Weights of a small transformer language model.
Size: MLP 384 GELU, 3.36M parameters.
Each number is 128 + 32 x the weight over its row's rms, rounded and kept within 0 to 255. Layers, rows and columns count from 0. Numbers have three digits each. The size before them is the row's rms in percent of the matrix's.

# layer 11 MLP down, 96x384, rms 0.156, rows 0-95, columns 256-319
103:133085132165149141123093092105132146132110122127092134115113129169137128186156175136083132101078142169119139107147154144078108123102071092165103147120130164167116165086116173135155128089126149
103:113129086108093142117125159087127100110145086187116101111107138078149111109122162184130039195137092114104116145099098068103119119083100134143159123149113144070098136129052079160084128159109133
099:087155151106116071089114126108128107094091145149094085080096135086097144069122200087079121136097083182084117131137098111134117115135064134128118095158124140112107140152099121114110113064158111
100:162109155122137077125192108125094171139104079131103119168089166123108110143125140050134150142117155126136083123106099128112074117094111054140115110162115048138138140145176200161130150121124152
097:132156119133112121133126089113082111111136152156132100125236182152171151142170124125148102130094159082133145151142107184160086105103164121147166118204124149166135128113129126117147095189097135
099:155161184164094116123151146107135132176092189153107130088112096158189203127124117123174164157047112129121138150130076105160107131161070108173134067133122121088101122129102163066149071138134157
106:122121203146161135131123149170093134150163073161132140120123141190062124158124140092211082111147132174119111057080112111126181149130075162133077147146165081099103143116153104134135033153119148
106:097122109107162164161155159134117073080114163128107101123120066119148139073068142111122151129106080101127122091123198083148094076191062174123115120071129113095154076103146200154148123096137145
096:075093159162119091150089101140170201114110119180175141191135052090214172148206090125121104130111117117143144181094110106167093123189112120132160083153127085081109154139109107062080100123164111
104:142141102062143113129165160077117167136135144148175095171137113120142126145083123149196189151128176128108134148108141163080110154114132134149166113141211090107154154173091194077151183145152138
102:127119136192122073132200109147142075162148096174051129136143118151143099116151169099140076167158102138072132171122092142102132130142101091080144132139137125169155112087161163075215095177168046
106:125121103119109130136126110144142181070127157138136182128111106153090130145120158074135134048125171110138164095110154123044099052145118109147075146072207063148137070160122075166123192095072146
100:183096147140142109192180102127106143079136134110165114204165202172185114090157117128138128128159166076162158174150113149140137122128134126109191146171111144165175198108158143107198130132153094
098:132120158172104125183218107084149126140133147119141124087115130162195159174201128135166127119089145115156154101104125113121156154173125125117138109131137106081146089132100147187126115160100149
097:124115117108113085119154133120090081139065102092142137032157157122148078176060172122094091134073165140106112125144210120129166143160146159103127146105130105159114151125151130176110138121105141
104:116110076142105130166166107142129209218107066143113123126165081132137100140112154129180120121152123140124109113148083145121180134124108159091093124138066146126125092126115075166091110181127108
099:131107126093164134112110160107123130096173093092190129147064161105126136122144136072090149110134087097118164169145061117115166107182133179176141082168156132128150132144070099241137116142130159
103:124201149137102180177142084139123176138150118093123121136175145100184144146082141129165155080164123086179140115107119139105171136183184078170098113126149095128114104153120124125107163102053145
103:082110135153107127158141064064084096088136121213156129126132129104139106113195128153139131103157144171160124157114098157139098131161103117147089162216135146131132145097039154127167157101139133
098:182107142163145092164106123139111102127114087155098119219142119110100121107147185138141129200123154145204113133084090085168153109110133183172101080133149121120091176186151096088124116111123116
097:085192138138053094076145103187089080120109101112152130166124099108173144109177156122142155117144121143157165108110159089191085108152095200135164157112180125141120115091156104170140114118051182
100:077118153153179164086101121160172105141095122145109064020162086110095150115120143153155152133160117115167091178116106130163126150163169136065136144126127136144108204126091153110131173125116093
098:108118143150082130132090126118181097168060077099116166140101077154119113187173153149131158097133116145112112021149144114138156094098128125145129142095117157187108184159122162167144094148112119
104:090156159064103074125118127088136148125116173143131143118079133141081116170179111113103161145111087098129114123090137108143143153107132119133099179124115092092125081110101084134115140081147132
096:090112157122096127115093134131097134125137193078115146197138117091097081111033126110113136144223102166172112189149163111140108151138166080095136169061153117128133140108141103136136103122142123
099:136136099161124141145072119147161089136106109163127115122112148131155148090094089113103121171125162071142143204175196117138077093156144140129111125124102115115143101193120135140155195166169066
100:129188142105142188135139102143096143147133127117132142136119136150138088090103132144138123115184134136139163116046155124114136128121154084120113095121149090135082135107147161106157150059112153
095:177027139121153091184170133152134142120096131078112165118129126128115108177116156112143134081158168160117113163148103171115114109140060115062094096108156114142174113106155128053148133160204144
101:085169122118169180117136081142121166087135085106094134084129132124108144116169146196161105064114147153121061073155135127062123134191074152100068120152117142114102130140129111152110095097130086
101:102146127166137123112098076152124125106085114196074114173145090148175157183064172120118134090137115121148076119143109154152105153084109102132090125123173106124127103109110130116135205106096100
092:115150115182152040090116088164077055128156155122115164159087115076171118094097072124083165167121131158142121152126139101132129107136092165178080109120087085105096139170101130113115116110120173
098:122127114155177146120135108149046084125139116102062155052174139104165138159113140154144152088152109115108169143101197144161139132110068209103104139108149124090127117197097111097104056106147093
100:148110098104115073166113109145145108118112138154177154133161109161173126176213133203147171163099100104138130142067097113139143150157143147067066200111140097144101119102171150176127159147139173
102:108136085111119108134150199105103106135136148079182191124107066080163111129138121113068121191151059097147184137112106112106147103121168185146117129121117156099126132138215079130105126157127122
102:161151177121186127127146124131128153151135111096120138121150190134162058122081173099122061134179151133083090066077114136190138188127074146151150162127139114158109142098163123126119212140165081
101:161168081123105142106120166117078070151121116134124126118147105154085126166067115149130126156165138164124093186116107075110090140187148101099177128131072115189096156161104152177127088109153115
099:145123154092100189120173140154111139117132166165134177148148139129086171124159103103148180141078069130090159148137128147145088170150168091154150121126171125108071133118069173115152110139130119
100:166072201173164114192211103202091098094211154085106157112104163183093144146181152172137121147156094148166146112106159168135103121147113106172107100125162102160175132126087117098163169164095127
103:110158144119070132166088106162154168138112141162126120084154147181189105143064107147097124124139111139095086086169128067122160125183162212144138154148151116181175183119114071201137178139099108
104:076067141105108157117144107103135129095107079184163160130087101110082144074140094135117158117096152127128112140094118176124099148150115113167093149143112154110134166112160199123130255157121103
101:142143116126104180151127136152156114182154075124157173103197140146159143098080153114135142090099108103136095167124138107137147118139191138154155130074152151167185217121140128165145106117062129
102:143136099143100123138130204170146167124107112121101083131185143132141120139082165188143178169142125217163150108128152066134088164111121098117142157123086111149107104147195084142160111097115071
098:144084142131134127160157111151109136097187150070097144094137105084115140126166126216113172148132122078105139167135140110127159146162098196130165149093087123122161184103167143090105126147109141
095:102124123152101078100141065125168155135129111142132152097179105130118155184116097151152093080104112171112189127177120140126106101178112173125092105104168155141155116050155081152164114082100075
100:150108136111076111113123123099077091133178162158070109166139103146089148132141116171124107166173147138113136121094142101083142100103064109103112194095179131081107125081158135135112166135135197
097:129163135143139165223127193087076082129064086161100087104151153121152116116051128190128146139159094190116142108130132118118116135076144144129071125124095058097141106154141112156123193110197190
100:142129191119123084113158188194159160149110116122144104181133132159177164133152160118111103186070096146152103140127062136130127127114123132119132065076143106117143186126125195106148110176139094
098:096101149151073188142184127105097115140163155074126108089103115135120124097122188160149099104106132116170173060172070117088166104108112143076121129139154134123117166150080133098107132091108118
100:159147097159108096121061156089164071110144151132168137116163087120138082143164124126139108144163098114099098145162126173096081093147083101112109115123076171082099115125104147141162082105129157
103:112126144064142125165122110123159071140161131145101098132077149109134137095108115068106132141174089084100136149065083095190163138082149107146207141136132127090154122154074089193166147133117093
098:102103108154101175113175144116135142069130045151169142084164112194109190118092122115130118118121159106163109070155184096165123110093123140139133124139172160172154120104113131064157198137069119
099:095133090119128102127099070121140125140161065123088130192214090135149116126145079136056090124109111147123108161154096176134121138142128095122088181109117175133119131110138195172163112120118109
094:116126146129165148140159122159138075151154111109093110099101123089089077061149171147111136093126185156153152060156167126084129143091097113110084107108186123128133137092159100080117165160125105
097:098182107139086109066100147124144179138180127122104118178130104158069127122234101162133171104138142137122184103162194111097136124133182122206096106101199116142108112126132126169151134114136105
103:124124133153082122105097057125110120132144147134103129071081140129182069114217121132087130122121107161162136081144143132096129124122107116069059149085141133139073163080157101118145139112118083
105:140123154147130137121072088140203096124109155153106125131088094126143090131157116153110178122193140120048087070133145146107112118115141147163087090176162101165156130119110120096118063130103085
101:108096162118113138146118083123084121119117128201095123143087137123108153180111116208150148081162104086106110089119115099170193158108186146116150166163117103158176129077089117199127128171160190
097:085160127172183158121079222181102080133165140087148144155100210187100089091086103163140138183093111086155071105116161116203148112124149101099093094106049161139127099123132130173136184122109138
098:149108152161177114147148212099157107126156130078116116147103145070038154144132136094109087182098107166153186169115137137129110116133163085078150135123101097151158182073146059087111123196158147
101:093183196141093116156190102128110195130078105137133163081075130129141151115109127107095092139158148176129191095133144141089109073131111137157139070108116092146124138099143115134158111133148133
100:168139125142120129183161222084128143178087125095130126167199102175113147124212055119101106161100134200079115138140113087152117154127086139143089190152161144104173090107110073184111152130128143
095:175184186124128089106091063107133130133147104145137112108134136103122119157133118150138152067146129133125142038082162120116097104123148118165137075095140128129120143164117047132114072134111203
099:095230095087130139111123097089044069127085119162162147132156115135114136114113130141138167121123135124055112109149124150160122133107171120129107151136093150160113144127055099188142110186098163
102:146088102094101102148149097139139096097126111128175131144075181113144162176071136142078051119122166160072140104105097152109111133103098137084128094087120130076068190107046131160101118142109154
099:165134137145125165117147157120059092150112148088138066118166150143132098129095120141146084163131095138089140105103080114121196179110157087133168148127103150098110129092080165169114170145121112
098:154127095171107115134121168087152128134092155125171158053087130155120144083061166147135139115147097141178162154101076123129147120176086135145101143125065122146164108116128129099141151164138141
102:183073068150116125179058136098107186143154159121154108123115182113144058123160186071166186110159156098110091126090113156119135100103154120080121131159198116164140114128111109163129147129106182
104:128079168142090131152116047120152078059153088139120115144119098092220139089096123196181115124098133089078099087172105073099128164139157165099096089110185096107156113103127109115113185128134130
101:100161138147123097142078168162188140064156137135121154133159110137125108130185115107068145132114121136133059137131118137164110118164093061139186119111144095098134108102133168181117166142133181
100:121167136159168164196158110144118163073116112146119109139069127161144181181162136174117158069120128155161129048101115122154142146091061128140051111053162067178122162202142111131152109131089117
098:144146146110124091069115089125121102155135177122124140079121113160153146108111065127143134099202147106137122121107113127157160154146198106070103136151090159120110121159126139163114089105075144
091:138151130132106085141177135136136126125118120160099134156152117113128118140121151100216142047202115136105127164130174161091136129211169139111088166118139057165097118128133106122161118149108120
099:149185177128142183091129152090145102091128088096116153188110116127162160150181116200190152156140184113200131126103126160083165193146181236138143128140098099160078123134109149079131108104148122
093:130097129137153149108137137125086132118093167117114103107110053165130149124208156142163138096112155118102117102120095123095111127117074101091102132096118179112100200159099133054075131117099088
102:107147091111091144148142095148129130088135096122139097164145138144125098162170109167127163113079119160107159181175152161106102115145154145140137100112124130102171085076117153097174215095137114
106:112159131104114135146096120097198143122111098165088154126134092139144135129199143148104141116125154125126075177125078156135129124070154150127162116127107185185130144173136119114151192113120170
099:152153103138151141190119104117100146136140172123150113090063131099110092126104137109154141179145128155144158139109165120071134117140139178123173082169115143204149131090087112099146142160107151
099:117143129117110146129136094167185188180220143126173156116064144159133110139127123139147177139135104131118151144147113169103179119128189205133109104147143082114138143103151116087154038114149068
103:163147140130095072107113124138071155100162166166150110179107146115108175155096180111111111120130138170177095159169080090118090076137098103140159160167142105160121152135141137112127121127080128
100:120130114150146082104134158115118107111097111132142147144084165113108118157181088092079059098132155106074157159099138108101148118162040148083136101152074102127121128093132103092139115158117114
094:143151085091140153170066108129157179148141076086144091123060162104117095095117101117112105148132136098146112143103099191114099127091137105104130119137068161120211084185121178193132169121092084
098:135119132136155090168122170169075056184115161107144104141130113163133122168131127134178090135083114106213127074137179120126134171085121133117159113141143141119143140155153149133106137181083136
100:119132157150132132144135148184164146192076123099121157136073087147137157109085171102089132152149116099141115099092090121050152116117131170197081122141065142125103142133116084157152167105117131
100:131130143138142125107100165160167102062124107118150169090128154061126164089107156104088115165090129062214098125138095200114106119155145163141171156153146182107160131124163160088168206130122162
096:109142162174166142116125117143097139113144142173113147134098146165123113098156170154103146101146174149118110171088155126143144143128148175129164147124115123115157081118136120056131140088108110
095:121103150120126079073100093149158107105090097130110097116173142098133129138151140068084128121075132138108051117106146110180119135097131137129127125101135102126166069154069117150124115142151151
102:074100140112123124127177114167120140134147156147098182146127078153154155177117106078082146088133151141122090133141136091160108069124081118113200146141147113137127150033119109132151154157128132
103:161112085106130112120160077117089178118169120124180156115120124127158045129187152087140166125090139101107121065142169158155113221091129130080136172096159071111132114122161117144140186168130172
109:156156170153127158124127129194090135128159175105145113117163089175106109101146070174105075169166162115161077126083152124122135134118140083117114091096115151091112115145125107108137159120088143
100:105111142131158097180153129174156143079144098138150174110106177142114106151105153152136157118115140142119137115103146120142132107173117155173080120061128114157096140169158119178152143161088125
099:126111137157152149154114167107177107094151120124121059070058079117157139065132118098142101174112141113139137096098114091122160169137119173194151131115081127137168075157111179122176102140094100
098:172166162119126109147158101117146122098102108132140143107142154136146183155149160073110174125132134129165112159082110167091075134149103159177143157111128166121145079092177202106140087158181136
103:090089097133098120152134156134124146106186136140145116115112186114171138114140135173077122146161118088145121153138133121140110147083203143132116146116105160136137096038122138150096152074155188
100:119158112117155116106169137117089154086101100125157077177092169140143074131084132160117089166169150158101166196145100132136171158065151137112145077179062076147103111111146081101100107114161186
104:205152151095140041077186190107108179151123126101132120151206131137157113080084113121140113189142125111072140130148150085162163121094121161140134102126126142119089113106087108110129077120077173
100:064043160101090094145122156134118130171118137143126122046116114109170145142125119109147105129098119123146182097171153105130129139126139168119186162153150163086139081183123043139131100083129139